config = dict(
    num_key_value_heads=4,
    intermediate_size=704,
    qk_norm=False,
    bias='none',
    tie_word_embeddings=False,
    init_std_up=0.0312,
    learning_rate=0.00492,
    max_seq_len=256,
)
Each number is 500 + 40 x the weight over its row's rms, rounded and kept within 0 to 999. Layers, rows and columns count from 0. Numbers have three digits each. The size before them is the row's rms in percent of the matrix's.

# gate: layer 8 MLP gate, 704x256, rms 0.115, rows 201-235, columns 0-127
# up: layer 8 MLP up, 704x256, rms 0.115, rows 201-235, columns 0-127
# down: layer 8 MLP down (transposed), 704x256, rms 0.109, rows 201-235, columns 0-127
gate201 108:489537566516488474448456551512473553513477472573411446516509491501553512528487475500516531477494461447495544482551471489487495482443497460514508492518511457505532445437480464529566470460442523569479512520516499490444440508452493537519461492484485499482520564470466504489477543429462446504500481484456488509568491484515515476505456493548518495501459529470569455435519448408332480560481
up201 112:508529553408451498496524592474489531560488465480495420530494601508463436537486450499466439516480513523482498443509537504570509537453574494408504516481581499487515509467503562499513534486475388468477501450447519465545430474473468434536513485553478519497487524408480498476514451508459563468501510537467508436495533503524543527547475454591483475510523528535479533533530475536551461439418
down201 098:451465469566538444513443427495473495546482517454475523473496492487577492494529517443465556502453521505526486548544474528497501437486444487502435506474437468540468529593537457461515484484460468474529564457528463492532538532538589547493528496459516494492478486568533548505506516525519450550502511464486554554481463473480410458527537541474495447527451462412456534459448513544538476518541
gate202 100:520483502472512511533505515512484490507499504493495541478499506534443502518549499447462530448485544481443462520470533516530558426499478489523541468504507602527558518514472484534480510560440569505478492520477489381501523550520512483526561512562484512482468468506555600509585480496480519563501490526501544483591471501472488399520513544466484528451574508507524517460408458510548522545575
up202 101:516513518511528540467537536539503452511534507500437465498517554525518479511566531504501572552550480489495476465420507512475600533487557468544567473533483496472523499531470452509471537507479528541437484488550480515507497472521433535540455508485528554451568542529560526475467540505510468455550399519496469455521479520498457474568484580586514510443503476499510461532491469488472457518578
down202 108:479485523507555465570490488526482490493390499517509441456481506440555492423441476520516507461505511499518512483510407507513539549516545524504496419551536514511489441464496486504528455487451491498445535522453463466459595476548480525444512475479399469470512474550473488573479556471565504525535503529497461446505520480521486530585458510533613497409470529550451430509579528418459515518500
gate203 112:516491482499530456488496505506526467332481383484519531496529551542568513498487483457467417512484596502500501457515516542521520538538511487502505499542439496480495451500566491535469483476538533499498510525511527483574495479548544491527506493479513587510651484514490517483468483463521554510514475549513557525444566500474476500547525511467450501444499564493541525499557495542450502574473
up203 104:511564474492491546496539469480433553516511531508507487526504515522425513513644490541489546518506444537454513559441491507478481459483422509483476501514558508511609487505497491517519533480459509425496420542520465504553455606502509499496511514473535434499474511520462513495408520568483497478489497535564445500539493492435546513534558487468536516432412505447488540484475498482519462431513
down203 099:517490518527403527463542488450551470479516427480496580480500577482568476467520430427413426514487482501474573487567517539486560503506596470534531500488454548501480493549539449494454511447535520518508605561502491507513442488550493469496433487460461565492481455491447513516417501434561587516516434499488579442456521491522499475541500537529476502510481490465569490469522442537485475541438
gate204 104:430441465502470491451580478496495429493582506507431481495521543509499502551536381545472450469505569479420423529466554454367498483420532452566588494494568437453492503504519500506505538518491465520589545496457471480477525535550552548547508522470508540457478500522483472516496522498464491486495583498578444478445561441503425482465472437505498432544483486560493521565512519527486477422523
up204 099:525538544506525437514462546547465482513496535467504451512518498435539425483479550555457528459497482418522530505504492461480505501429518580432525452553435491486519528510461419469527534474436575492426456512533487489551518547496415445521512475513449513488529458520556554493487510464487481539490449438463510515511492512472504491475445541573477405473470522533491495511543498490509488496450
down204 099:483440463487511447449534543497430541445541556487490511462545516528525511497466511548478464447538557457476517480485570486459474448452606424606533543457540502499508538490497484478466517557469546539513516424513540493522485533491431488554483475500432581475486605552498478502506483526552498495491549482455425514481641442526517443501486502573428477578542478492545424567482503445525506551452
gate205 102:437484512482493473480537512573476521468517507532454533467504473443521488482544517442486546508560452591540453465603507466439478478503496513514504519516479381496506614475574520441502449530463557537558492505554540510537514497484515476486528553422546496530547510499496505490429489487491480474497435509572516533553482492435505531471460552580475496536472494468456474463528538570476474431478
up205 099:502486513552523416502571514504465537545484602567565522458481515474499420522404467536441545498541416491476536499525489473503579528599432503473446512524513510522453529500483565533422562482526519484516441528525553491448540487592519535518489513510512527492488557516478546461478531532495557428504502489597483500453502528499447551426503494439501479467469548501493487546490514500451536494447
down205 101:450450521453410485556483501518492491463528495471423546490406481501566481490488500513560534530445510548438470496528557494428461442428449564555495539507522478454567495535521494461550501509508503553486565483473428519480498469501485493493525552456504455525537535452583414503491503587526533456554535424473513425498467482475490557564461486476459471534528523497489508512507532460474454442534
gate206 097:486529507510448399474437552494466479489480494505535449368480498519452461503477479591575592527502539554482555577511509512455478556514457470583446529490550517565488472519498564456442521505493398499490484453527496501557553526557444474513558485431467534520452496488469495513489486539457520456535466482515485527484524510466437428444528547512527435494498427483496512504456482453506526544546
up206 096:520467496485455496541437543484430516471487441532502493578517478462552433506492491555502513496507475490521465499435468486548493434404488519481483498514467448480516528607449470446513475525534476477549511503435569506564531460512500544499475547521469424453484510454454529510485536472482527519487508543471502472509510486609458471532519463506525445482502477548538499503506463487494496500548
down206 101:491527524495512507463467503445530479454494484545450543486389448554467527408444473490450499549450483445500504460482555520465489449465507471401491465489483421485478519429503551578425463539554490434492502584461529570465482516446520543485445513556537457491510453475537508452503557509516525535469502603520504446488459506546492443481521453515495556537522505495572508457496511507523494561476
gate207 101:505537518465541487487475502436523516547519452538517487497511589549428495454512474490530569577501399453442506491522522527513472477538465495525531500484425475521491508585449464466498467414483544444438540551469496444519479546488508470548534472426544507509480497556431560426430485493625521481464469463458504510477438467496496570457594484505467510455482546514583417529483513511468570567517
up207 088:473599555528511511537438565496527535483471557490455513510448483460505474545549550530433470547521538500545456530461469498517506500520475540510528514538529517441570587494565541570574548603526536540526494508475497544478585504551546510435494548519415503537494533489554485525512492412489516542489469485476551500528528594518497482539471526485582477446482510469481470462515460595546545481478
down207 097:517491475441535524503439555452499516465512449565572504527497560537530527498510533520522520499506421500509514451468548457518543461535499455513491568452429492544435514544448452535498462389472578483454488577529495434510418456463561522552516432464546501490528523508466510485449468564608516399512514514559420526495431380461519529488536487533489447537471568507545475520557523476532533536495
gate208 107:560488486517493498524474511513555401465536525376548449517541536548456580432549490468453496511483536513468479487466560513521492528458490506486548516501479496528468497485473521486518541483487475512514476489432603487468455453461553576493510528509490462493667474493481503564508473486540550468573497527441545542470412519457569556459495431512474442520546480572496531511516543524489539484544
up208 109:549425486514524456473515451463517488498525491535550572502462472426514448525542441512552506535501541523546537568510471441504394557460527533507514516537497511531543534448565469456536489530534525425538507468529495519558483491528480546495509513534590536486488456520632493518455505490488482514520533506466516523539533540534512493518583536545521524494539473429499423460454542512471497485505
down208 093:513501422442492483507480525553414464549500523515575473512507560606504469477561513488521481512518453562517457521501513490540458495551475474478476508513494462446500595481432544490450541520591525580483494458480413500512453537539465469517528470445527488501451506499494514491541484502446505484480408432465497502525514558501479490496459536493498493513448523540523503440491394489524517513553
gate209 095:512507538439510504501481469437560470430417527484496478479434541519421429452559513506464486488517534517540421531492526586502507494526526531518521501533478453554524525529502541492479470492488517508502527500509486539517569548518480501472570544462466454479452496557485459464555457533500450428453544508450491482471527557460549473472512481450495482493505505457445462542531558542452483487466
up209 099:470498497526483537481428459562506500492529477565499473490457493454474468419522495485494457486514482510449500550523502479462517513564546523479523467508498464551455451524523496497565488452471548487524512481477499473452598528487453530522523476516515478531502478516500428590473406638484513486475503602473486489571481511493525491443571478470541545502465536511513527456544495554613508477474
down209 105:452443484470500555551493482551543495508552506588402548513504572488524476472511520555505509485460494531493521475460563504507554533489579491478583447586509421451491485483525518525556538480515568506506498442500542458552494444470534527492486449535497453509579438495531499465481483529447497525466477527511477529529483529520491446524525468474509522469519507534520479507535420507573421511469
gate210 098:490455492461513488558518497529486459443526432494493526541507510506506583513454510470492491472548406507464517505582574514531465498464441513527523417560539600465442508482522477449491503482536531451547448526451520553483534470468505547538486514431518491509515472492496597549450501524517494478497510559533487486481494527562546498525495476506436493479589528625491483467517567503471540540499
up210 101:493536476473505543495527516476557501533548444454454551525500475498499508529450578510522522534524503437525443383459460463566518548444560489499508459571514521381500469504445512537455543562522482508462552413557411444476500490578491535509501469491437468522485516466485501489528505451495566502515500517493471501460518465477457491506506542461547478473487469460501498520502497543543472502455
down210 102:516494578522513485526506420569461538478467536511443527485515539467522464568514451490556523422492497494470523524510527530452436476479457509482558510506487545520456504467516543570516457444484450498571502504480538529415592453460477500539425496506488514468509553522382578521485505495487411551572483483451481571493533589495523507473476450536432572429548454515513494466473515489468524509607
gate211 101:444459528567505518538500479486500435514499431442505489446516518576565524475566393521445514585573469474461515480490514576462489430444509459514507563574489476498516446575532497449533515557561494463471539542471494446573533443493494460537559483524491412518467500490400591515527488534517495480485501528496502483507456500462527547455520526499481525535443526527576474430507478463489502498473
up211 104:510500423463469512492551435565514490497504482565496459530522487474533529405535508508525514453532471532468563532522546515580502448517512478513453480530466506443470494463540412507439454490470538544589466444516480511479501480532495537529535494490457539518557536499451524465449543478525486569469541522476464438467534491460529517489546522442465554451508527449467525462507528449440442463481
down211 099:506484558549430524534538496492561514513467449435497562521552532510502514645518462557478493513486506495491524498539530527497502493448511480485574465500504496543500464492512529535490508541537424480419518552517549484594516445489478454513472509473476484486534516524472445518495519447485494540446514525506533526518509464504466492430529487530477416555551512427552507534490524540521515489475
gate212 093:519496512503464508458521537544512504496480500489538465540515500475551455471499502554518472485414531464459527531491512500528464519470507503582524475545489523464445563507458514480502463541465536484484522496461570522537495391450535481499484584440502501550448481513519534451465452599499563502510495471539524549493510540528459553530626530514496485500488510456480571510483484473526437508514
up212 096:480453442576501575490482537463490487514566486492465587482414517530512491514493524460439578525456519461539460498454462516542553468417491502565447554497453497483604472536547466515589587492524493474468400536468542531454530496544541582509510431553512551525509511511487488529506509473471445515461554552495479495532546519486514540448407494500537529502524460524528461497451504464443471473501
down212 095:447541581486475459514536428464478507526470431465553480548523515484540457472510459559533484490578550556539502487485492545471462558498514555510491453512522523467480538521520564440481440492503524482575591530483437487504544456567508533451489576490466489520554555435506582514434513511438446469532493509534489547460486493466487458520541593518494483453532551514511498547463502524557539501490
gate213 099:455433538490453536516465422523448538464426447593508455506548427492527459497480440556517562580502504461457515513535440615495453519539446429482453511497437495502507495467492526504461523579488565552473547455503473464415524525570531551598460488521535524519467555515514484481482508543532538473486577463507467515472492453529487466509570503528479506487462523451451491472502475382486547526503
up213 097:514452520500489544508528496483483542547440479527443450447460468530504419518501491498488543479540463537544457493449526523528507511528459445590477508520459530459555548499537561480527518455493525496452528496547419447493482490506519506556445544505584563505525503549422492536488546525522525522492472572441448535432425429596470598467482497522455469516462438485432479469544511533492472507497
down213 096:445475441517466487573479490468512462535456454489419478547420487525485471558469625489417469530488625546470436456521482479497535488457483553543538400447514481502513450442540457479457453522418511441536458523519497501534430480493481523432511560498433532546532526492572473513538483529525511444481523492505460498541489455504516589501562488508502507477529432508492506516510562556521528516480
gate214 106:527471471513472489547608479504583477515606576541516563452603472454493424537454491510523530519445478511483472523523509497475447513501520501547526500535517552488533476470492503478501460547445454530521447480525505511478555454596457528547463517501517475561495523519496524581456483533485502494524473530491469481483482403498468436440507507520527499513560484458477463447528521497524496533486
up214 105:506498501501473506475458479523438509506453549458500521602472499565520489517502544534493515490457496502547468500509527509560499589444441518446464489504462521478423491504532491503514527501506558509523547484465523478506522469438580528485491462474517461517463512544560500493538498575522525490488453499549511461460487521473511605557474482449490472509484498573480534516519533509522536468510
down214 101:550544509526459546544530482528544461525636512593559553391485522477489432477424509577504439486512572485488536498479512507474463475473395494504476420492496515495556465477493534494469488436429545481531443500449511506407540482478383526475472587491459506456452449510504522478557440501489504455487481480525508501547554458533525476435518522549535570484546533475538473436491548522453475448463
gate215 104:556541522562484468469562520461473480419549544459509608530545531462479366484520548461539552569474470464486459497472518542523475436524444515521500508417458476489548528488539485529502477459456481576482500564549457486510497535491533461518485502497568401543446486509487542449581472568438557535468465476512518436497506531516441448485494525467505451419563528501450540496525487478563542517522
up215 105:471496449479490502448472498499538604465506452535502467521472488454515557470455461487529505534509466511514531432474520521424467516462574501489527532542516538477488512544453515532493593433364497465538517548549514529583536497455553539518487554526485508496506505581510449438623577512520538468466478508485507535440508501477538525459495477550517504519547482479494483484399487567486478453517
down215 095:552513527497487511461498533440520395489521499479557546554515468521471499510550472467450522561444471504451458565504504412545506544505483504453478486418487463545536567473528513515506437599531467522502482471403480471422499546540469434517499489424446446474422477520471476510491445487454538486505490429526482470578483495450471452500531536479547497463497505543460517426532533473530493587478
gate216 110:520511482515533482439533483489457552525512475486523479474489523511447472561507540465506499546563469578549463475443571575531449462533421484618495472498481454484467503511540432463537566513487474513493512508447441524553512525531438425556553481528473530493528502481485500529487518481484480544517494487488437422457473578525540459547522505489469442452453462474477413511474496504485491468430
up216 103:473498484512501527520450402534474545466613558459524485515503495431511507589488518517474492577468566518573464555467541502479467486454507502499568491517453468452599523622483550482480441512528460483507530448435509543490476474430490574463575524518523492493475483533521506593480515506469514496569509394383530514497527513512524522460436462463551496496434552550389543486562446491521550478546
down216 095:524604532497510449522578531505468560547496455491435540479596512477507545505448482465541516458555464474421501519472518503448516509492485447550416497502510532553517479476509438476468518466492501527469485592494584486532474503615472465583505439450505510454581556474368494427561502492454487477490522507541505426455490460565481425507607499509435470474551483533522494468392476483509500469464
gate217 094:554557475515587443521475458565447495481578508448470511497498480525551568605503500511467430493517481453406507461463526452471492466510480519484548464512541483456522500509460434491515547509485515514436457517480498451564410606539454492501493541477479486540536468494467487571459612557531483495537500483510532482473434544427554512485507551502455486497447525503484536509437538445493558584541
up217 096:459462511518514537456486525537616475493490463536533550420535555499510464440487516527549491517477488516546463493512488524561514497480490501527452515445475426473441444536536551522480585502583488514514511456524474575461559513511545598504512494465497555510447391487563561506491457458519538421492578437506541516545518520537483535473496533534473468517529483536488568555553480562528545464470
down217 101:512545496558514474502506498569531508447498488448533453464445512473474557509537547468504479512457522450486516439454525517407565433581506449566509452447492446450543509545479540501507571513546470508456510553504435542539482548525499603424497481508472515459530518445461510498495430589513516469558575516503446574514450425511524594482472555531470475488523462513476527523507595526526515515499
gate218 110:507396545491455496479485467472438558527505516414587487494546461549484478504540417518518483507532451533579537519523484484564443542448520445459503518526500439445500505529530474474531546454457488412533570562493574522550445536483518518510461532552496542508496493504493481449529485495474546542512527443587452510494465448562521532429507431482500489499474512443455563517506458539491443565581
up218 109:470505433475535495532468481494444492440466479516516573519566525510472527554545482449473521527477489565464483479519502483409478485554530478427525526547448438463419492535538543508426502496566520516514486487520483494489530496494477506480506435470520537541509453506540459493488533419485440495539484447392566495499490536539487521527519436500383528501484463552455600487531478548469499457435
down218 105:492506510480439545451502431562476587468508504483478527512520572514515484530472463509467505466487440455447586488519469446547459489429503485556457515463535467533548461534573605500512512494545518419543600470536533476530497496494434514569503510515491554457489486423499478521537437505495541538523480466523564574498445457524448518505523400498535531562496539468499535517524493424519468549484
gate219 102:481473468547547504464449448483526396490499498489538472572505465478503478488527477511457503562572474534497534524465485428552463498507516473381496494565515501536453482454470497485577507546483494546513491448509524453506532441538454514432505447460486469447538607443567400531544472498513561520488581551527463504546481500453455468476576471527481524489499503489454458500450460512484502504513
up219 104:435390506479507590495443503516501436546484547449523445515521464515528492553468510485488479572554452540510548524507442530506473552448487413486529537552527548471428402476439517502472488494487432471565503466472540475483466501477491493555528484483549498469544526563464425519455464525569462534499530525414432467540513522482546556501511517526460561509540488506530534513516414486561475534489
down219 101:505508490436465518526542565495506502494547478558456527465466559451518503526557508450500493483478541514498494549493489515519516542472491520493459394485482486459473521513437521483525466462524526481413490470529445528515524471471494504543571561528384506490523484480531482486469582522454526465522467448556515494523564519489479484543491521471465436405504543617498470496502540486512481459561
gate220 104:503556450407493528558369486493461442490526469442499523441526556491554503448555506517489487509536553497539502544533432527472459469529456496533503520577470425472522438464557513451478529505514509465467481526455501484526486548491524503556510524492635486569540525546486475515540477546513519535584469559539486481484582480582528542468482494495512492539455491521516491490516562405488479519437
up220 076:526524414450489510535465521532394412473546530422503498456502562425487541485539534556521415459571513544606499513559471511434539460571490494569565509583445471495529493517477487498451528454481473449519505478524488514446523498487486500491545572511540455445573487537546470521498445557511537576610556522531480496455534455547526547475493462485483502552516495466476499445502522478505503526424
down220 098:550478573522522493474563491505478540505480521526406467497485435564446442537431569531470501473456432467508471424461514486541533509443577535511483477486521515532528496554416479569499473423497478534595504448573484504458505485534472508456490525530442502418508466433562507553488508442471486452451509452461511468527395533372438458457505485527506521454572510450473515459445524549423500541555
gate221 103:519497419471510515386440537538513481531534553478568516467489594483562496475500543488472514461538527514527557569544455458494472493486450451478475492493516521418428554471453531488481539485508552470569507485501576492545557489544415533470498504514520539507482496461429483479503585493429523512473475503454477455494550459439447545470516437506472451460652549424460475524477468462457540472454
up221 101:498417621427467434459412480562499573476461523488517511489531520518453536519500498498520551499484395482549483482566556517516482477499491549432491565448513490465546583441549439519542568494468548514542523529488563524479453497492415491495471487435556540532473522561458445584473465492451475478410500490488505524517439525434503486443495505499566479511504500457528439463470453544469441467526
down221 108:479550535501475445530497470587482510501555528566526483493563505524450546499504474463497505485490438515482513469511524494515523473503502461532462521518564493525496476496532464475533465454504541481555419537545536484488522524478530431538564482505457491492545551512427449515495481527468546545517519520484454440484442512513503471550518497505470479458487462508455549411418530493528550434492
gate222 092:484496339498498397494518513552572435515468478510565541494473524538490466538461509463614427503457507439528451500515539583497495502443444500405497486448461519480465463530549493475468512504549522536526498459546506520433504496526502487540467422432455437556599453484497495554453442533522504506493487492536501523419479497581563505461526527555494472450500492494524407513561488496481520495489
up222 093:487415470506530404548497556477519435486504537508485487543459560564508532451419496487503421474511523494508439511480474489519481513556428494493493580466477472523517445499501462457532468475511492563541488508490476508528461481541470428547578486502494416505511587453512469540483559555553499557501553490511517533497515408470576430481565546508542518396470405530509494436498511550492545522510
down222 098:528515584469438496543467498471459501472558460484462530500530421453441478524553480448498581449518575544470518574557489495521470565496505519507538490433493488460474463441513528481587463565461432530552490511554550466545462511488547482543489467496521449502484437549495441522514467498509506550491462463462522483513517525438476596467446494515578517530523500554500552499494458488479530566527
gate223 106:541453484496459489483481479421520492510518481505487558460498502439540578500515469526513448620506496549505460534551522512526443505556527477459568517450564482467483483456498520476543510528394543467448440450436449503462498515533473543556511510509492454536472492462522502572452531515497474555545503519514471490578488457465551459519523586510525540439485506531567498451535505473436546447570
up223 104:462512495517505507478474463492506541550492513550559491398569465521491519536489508451547514520485513502555489501516482517603578500451471479475555533479565569463532428466542522592426488509523566478477428527457479522448422547498513484505402542532482554522497587502495509505455495516521405478496478495509437504494436514495505511468492536558495415522514483447552562519503457487552497504480
down223 099:554544503477537447480517521480479452498542465436467534500543546526405505564557499472480553462544517485508470550566517490448482548537480526499543479518435505570480540549510464486439511512499458510595562446499509496499592507481462516598493517455504488443489495496519503482525557483407491482509441487497557494452488562513525472493480506490499512488495546453377385469503452495523440521474
gate224 094:487512510455535464485515502563481586418470562450493527468501480560491479508534419449464481536437446457469442466455483433483472448507553455533449518529501536515485521537467505470556509486519496514433474469521533467529466547512529541512473492494524507523507535518472482438551370526495472472500528423467589490537456537509474519539458533484415439485530528495466479467384522489492416493482
up224 094:574486504505507495426468536500550547416459442484522448503527532468552480433539468495506392433474412502464501511443467480521529502484505506482410515522465509537492502486480448481479453403577519528425522462492533410508472501434535494480462501515494531485504501489502466477573435549536445522484523535475506554464524517495507512499486514501420495547495523452453492461414500512585423499462
down224 098:493524432461522503499465475500479519577453454544577510563517518463517562499462558513524620534573493523509636443593511531522483544496526546510534457496530512509577471469529559552435471468480440496555456548412500495429508495528505471490479472492519447496485450450524497572420484569537558519492488593509522481547527500507485474513516563483572547478538608533444500559592472435495524527470
gate225 103:567495484478490529446538496445468475344545583509482536533464463483581502477496468519443491466527464517391529548418525518503512469508433452445473481469488575508427502411455505508527526505523499391554516527464484454581532526488477444518529519491484544522496524432512563520460488489572538540540468463537517481456543508513536475558499525491486525496474414566449498474479453478526467579447
up225 107:540611525498560565432488465542582486444491506467436495437467523474508486527521557571483460480532551522425547523438422457518502430465523481432472479501402481461440515468462455550498530495475561484496483427461491510504478573500547468530516458515529450561490468522432457480564486471476553478509535499513488475497580526482502525557482473517486535540502449553400475459449461499513458531527
down225 099:467442461559500493512537457510546512493509453483543506529516506552579530631476431500553549512454479489499464500574581509563483545522513505500543597525548506546500451551491507457526404497458439494484536539495499490471575486498504485532504566498465526508440512533572529507498507502472534547490432487521468482507445495548450467399486537514494520441539553469627455486542523500530473394527
gate226 100:491491457524529542507535529540525524540504543536565446502554401517429515488501472426470529496575433518525514423440528529547497439487485464480506447569472426525527488544399524557496538504508484544520486491513571490526554483533522482476543527517514470477443527526484570539511500548474507482654464525502519578519497459589506427395481498518491485464475498515545546491494537359484527535563
up226 097:449488520436467490438542503474471514490459556532504534462560383524514502524458468513451502424517526441533444541529516478510578478474510515444482511521474496514468456503481499527521497503519492468509474493540503523445475419520586522556489461438512533525616528528415507517453515539547487484529470499551459474447483495507446547450532522557525465475484594404506430487491522506473482531545
down226 103:485404552457488519460521475530510464626503476522575508500484501514506486523501517486521532556494556480486500563490480502534552463533515583503514583544516540489470481490617523567540499427465504454554530524470555471511511464481477549545504487547448550486557466533524500459523468505582524529579525484494470488445443465453478518488523484430487523459526500498545508515490498475523468447509
gate227 097:519504558494455566559522503530547427445587567548572472531576482458458524502477510500463510534517520482433516523549556549528522452500537523474463574523515496456511500502448444424474580526535432487579432412478495462461476539546544528542466523430548575477427553443467515578444520555522522430519493497471520494478490456478541488514547447450516503469568467492459504531523473534475502486489
up227 095:464522557540499400526503499447472515419560483494519479446520574486484516485493543511543480587498493554460517471463494526523516501461493501487500572531501470496448495515485532497538496484499480512543489572514507505519470562478486516512492463539523484502548551497561507510486533408442447543498491481494533530577529412493496485432569470490472514606495510506431472519488507535597461588480
down227 100:468559494490521532461523485470470528522497519501473481514529548518516503528497492451544527466519435520510506505510444414468485547532442499579483445493492462490474583533542526481524495450505560506464516482504466533543515505521413482470452480530443463523521443532482510492476469480492457516477533535464523490556474546435486436515517541551515521476486509479511470444483460436519519526554
gate228 105:539508506494507478540463504563526535441497508455539522501535506492444469530491531476431497544589492474491535459490568493499552480527485487524543531499444421473395461567497500501526523419539426462568491454476440408524487469444546433489457533452528507501565498521511445492441511530490526526510502552488525494465591493500505559457557515542519506478540555470525508497477551481485566485526
up228 099:505475501536546554516499424525512545531501520528453515478532492540565546563419504442433564511464492484522532496483530533524423498479522529411475645529567521561644475428501602528425483483476517507505527446550497504546472521501493564530474568492464514484458515493481485530504482435415459557480551457483454494501529512491521432469466490559563494522518472514463476497478517509536515503439
down228 105:534488569486465473509473500508544488609543441458466509526534440475479448494553528518444526486543486460505521469464528519544490488513484506539503468480457470529481440517553502495466537457517444433503454478462473463537511457444535444520512456579489471545466458479545501495419528606521593587442514526490504471507526496571451534496549504534510562492553535530470536477502496420571536507523
gate229 095:529531505461544532556517384559550515440468615542484518518556503437520492478471531523541483479511559459501497482518501546473392588503506482461480504500525421456556489472466585507545520547546456513503495470475511450444508484499484504483503484508448457469477507534445478539467500553531550509444459514498476495565478467542500514514483514458508485489420465529467500470454478452441535518498
up229 095:490532551486472493483508486521470502520451524537519510517597492579495447428523506495423513452494498465559530513471438516466535493406450498522464519476474599469509458464523545517447441492509459515507522523455464438547563524488540459482512532495545532522560475491561506552448446507486512540494507529541457517584602493523482492432548443506607534498479419490422518462516525431504496528535
down229 100:529565485464484473526574463500557508513507494442527484454488614550530442486469404537482469520450481540520438496493522520470447516519504469528533458581484513538456535503504414501489497472489580469559431478455429548514452486509418516550487443581436513520523530498395475461523536505497458467416512495553541534508476448420496511476515501479488486554516470518506527476521444552457513447549
gate230 095:518450481471470472461438479487484480563586481465576530554557498493466542538452491485506435438478440513430475502501502465546498509479468543546475470550480490478502533481500459529475551523479475415498463477512526526557513451451481544507534465452547484545511493452509522429519446508510437449467478548502443505523512533452544538480504530428456490432450547584451566491499504471536467496506
up230 101:471517463471523476507452485554479537489506529489445486471520548501519438568497513546453484481465519518462420506539437495480473501510493530557428475537473434468537463527532481485503537529510572544492521531478468514483476534479514524504493458493480491543493484481468476475467400509488522475457503534512518529527519402509497563511495501523466442432532509484514382432527503469528530511511
down230 103:473513478430497507523480483472496507540480552551482515468476536532560462593414489561560470514474480460478430523440453438510543485483531450473577557478476504489458531506528495463456459500471533511508550526520445529534484519476428558521469524531556489486491376488454528455535466472583512565506524466482507534450551562528575490495496518517455520516512510544508463478572489474537517538513
gate231 100:525507454465489489495516498450435483557422421450501464507487545476610495497473459559526465510466535487513451591459532540481533485533466477530463495508518540478480534489494494556504520510483477504524606471487511468462560504483471489461553519457602509487467449565455500415436484521555498529417475482457500507548530523486459489516474558497488431518494547411544508447445550510496416474471
up231 099:527487487502474487561579566470485489476504383509494479483465509538506526535505506540551492478457560487529516573526550556404516507559463454483552498523552519468466498524464534478509458491550534483477510498492483483497501574498497551474571565470505559439496469558435518483435528513465446515443508572508554472496550489436489531547482535442473402483571430461520453525491503468513445473492
down231 103:495489493456554463471522545540574504528545505560421493595538425497550494478481541475439486510470528524472489495524511418512426498536451448433537446549453478508506386485431530516515533514488538551486427478482504559539574550566509465397516514513454542424561508484419478499473523480431550475495518505558480465458498483515530580452546452460447516541437523508520524563540520539528475545496
gate232 096:494495559501474479539480463522489501522537482449548467517511494462510513500507463492561491562503549486556458496448518474495472494498435532547588541516471459576521380500564516527489446509558518514532467492530521517525468401502460470489491544426504479487571480480509526526470394492471562450487551548486513507495480492456452469507572551507568492564483492526509443486540499525516388493497
up232 098:414457545553501478532485511457464515582467440579548440415509522511487468506450477496505469483514500500533484430487483490463527400501511502516477516529432502504474445527466554552523416601570521510469513538532586588545486468426449576527534475554519502534554566470539441530525450503442431530487494476481472495519512511478437526556507438471524441441477570531504499485504465539489499510510
down232 097:485451486507434419468559501469501492394506475490422518531430555494485445458515493615510567479477467459435560546537538528475488586442518444491428511511571459536443519489446555437507548429477498510488472530493540496439476540563543491525457506475508535520476481517514482432469524509482499512423476530491587485515471504480506566453444485506446523517532512427421515506490457480475534495485
gate233 109:499489543577537468483467558495474458538501551531516497507496378521516454492488455506514507591423520512458463524493437508451477493475468430474539500571478487484507481476504525506533535448536459499540437528477503509575564525476522517565504440522508488503443570465520498542518510472514539478482543499540498486493535474547443457510503473602519469475507485508483536632504520522467528457494
up233 103:484582472491532455516463479507532502453385488516485511487501507466470494474562474579495529464452525529508532495500508508547522411504433554502464456503505577538519499542521513507426511575461515492490572537540523518428496493517541325504504488498476456475545447455459514448479464517459500496512454470399496485483537556489458537583466543500457527505447606526470450444504445469501550541451
down233 102:442473514534490514442481506486485459521503482526519484505508409502482514477519502489504529518555553531401523510538464497429482497576524492463531444527608502499538487493520480491530479552587492538507453508531478401458502502477433560521575471477519509463452500429489486548515520542522462489527567469532531497561524471499463425475550428510553476491395481491512549516492496483604507469478
gate234 095:419446540446477486576450483491443495470539543499530551450512545480414497488431523527495476481510513524458462444500514576480530506516475466499508475553495488547499539525468513539491524524529464553494424435447442456512535490470515477576529556520538576518482521502490499471492460421521525412533489503494505500516523483474517517459502441505490468471507536485485447496514487524512520438531
up234 102:549539439609463539436514508524509457444479468454451465529491388491500486507486544502448468486539506511582547453466498519487474498471529604562492552508593488372521538504504418464527426506447484492503476575579492550510488497478529575475385530487496466484483534470483525534480558585505534533547497461444534492539503434501536505489478579488484567555567514513477503471505485481502485466527
down234 100:560465510389503410539469558531523536501502530519453559487481523477467442543462481552455511528496480554465419482447479501517522526470454413480507501521498440550523492564569461483516521451549422565457499509491482414463578447486486515514593480541483505489472504474380515503428482526532520475494472489536529483513554522513496538493533433491499490354507553497482495549547516494508535531476
gate235 093:536459497524530494487492517486483579518492519473520504542594524486535534450483462483417462496495560583545455492410488395523503537537468440443504509557513586533515473513528532511574487470517446439572564537520535490576508397498428486535479495492553509503541492517557597460570494481486442483530507493495498529580549518494431535444553545461557481583531497433436472544506472450526526498438
up235 094:536476505525484452474523435561494528542510528521507531506503483517458485507463493541508484524497502536462467501501490516432498504518558493479508518518484563512512427570468497521488447468526505553464455512493509512578470479527506393428440497508501519477546491522591540524523528451508555479484448557503504502542492500505434488444499566465505548548545486475425453505446553477505532556466
down235 105:452508509543482536520503500530475483548473495510530474465461509432497497534537523503530497480556479507561448531538575530467540452600636559492497500470515384505484542458455471507432527565485519486483530462535486552464478573484533545445596502562489453528465477488456514601495531480538489484488448579515489471408459510524453506491502480503456530524453517530491469513540491524516514574507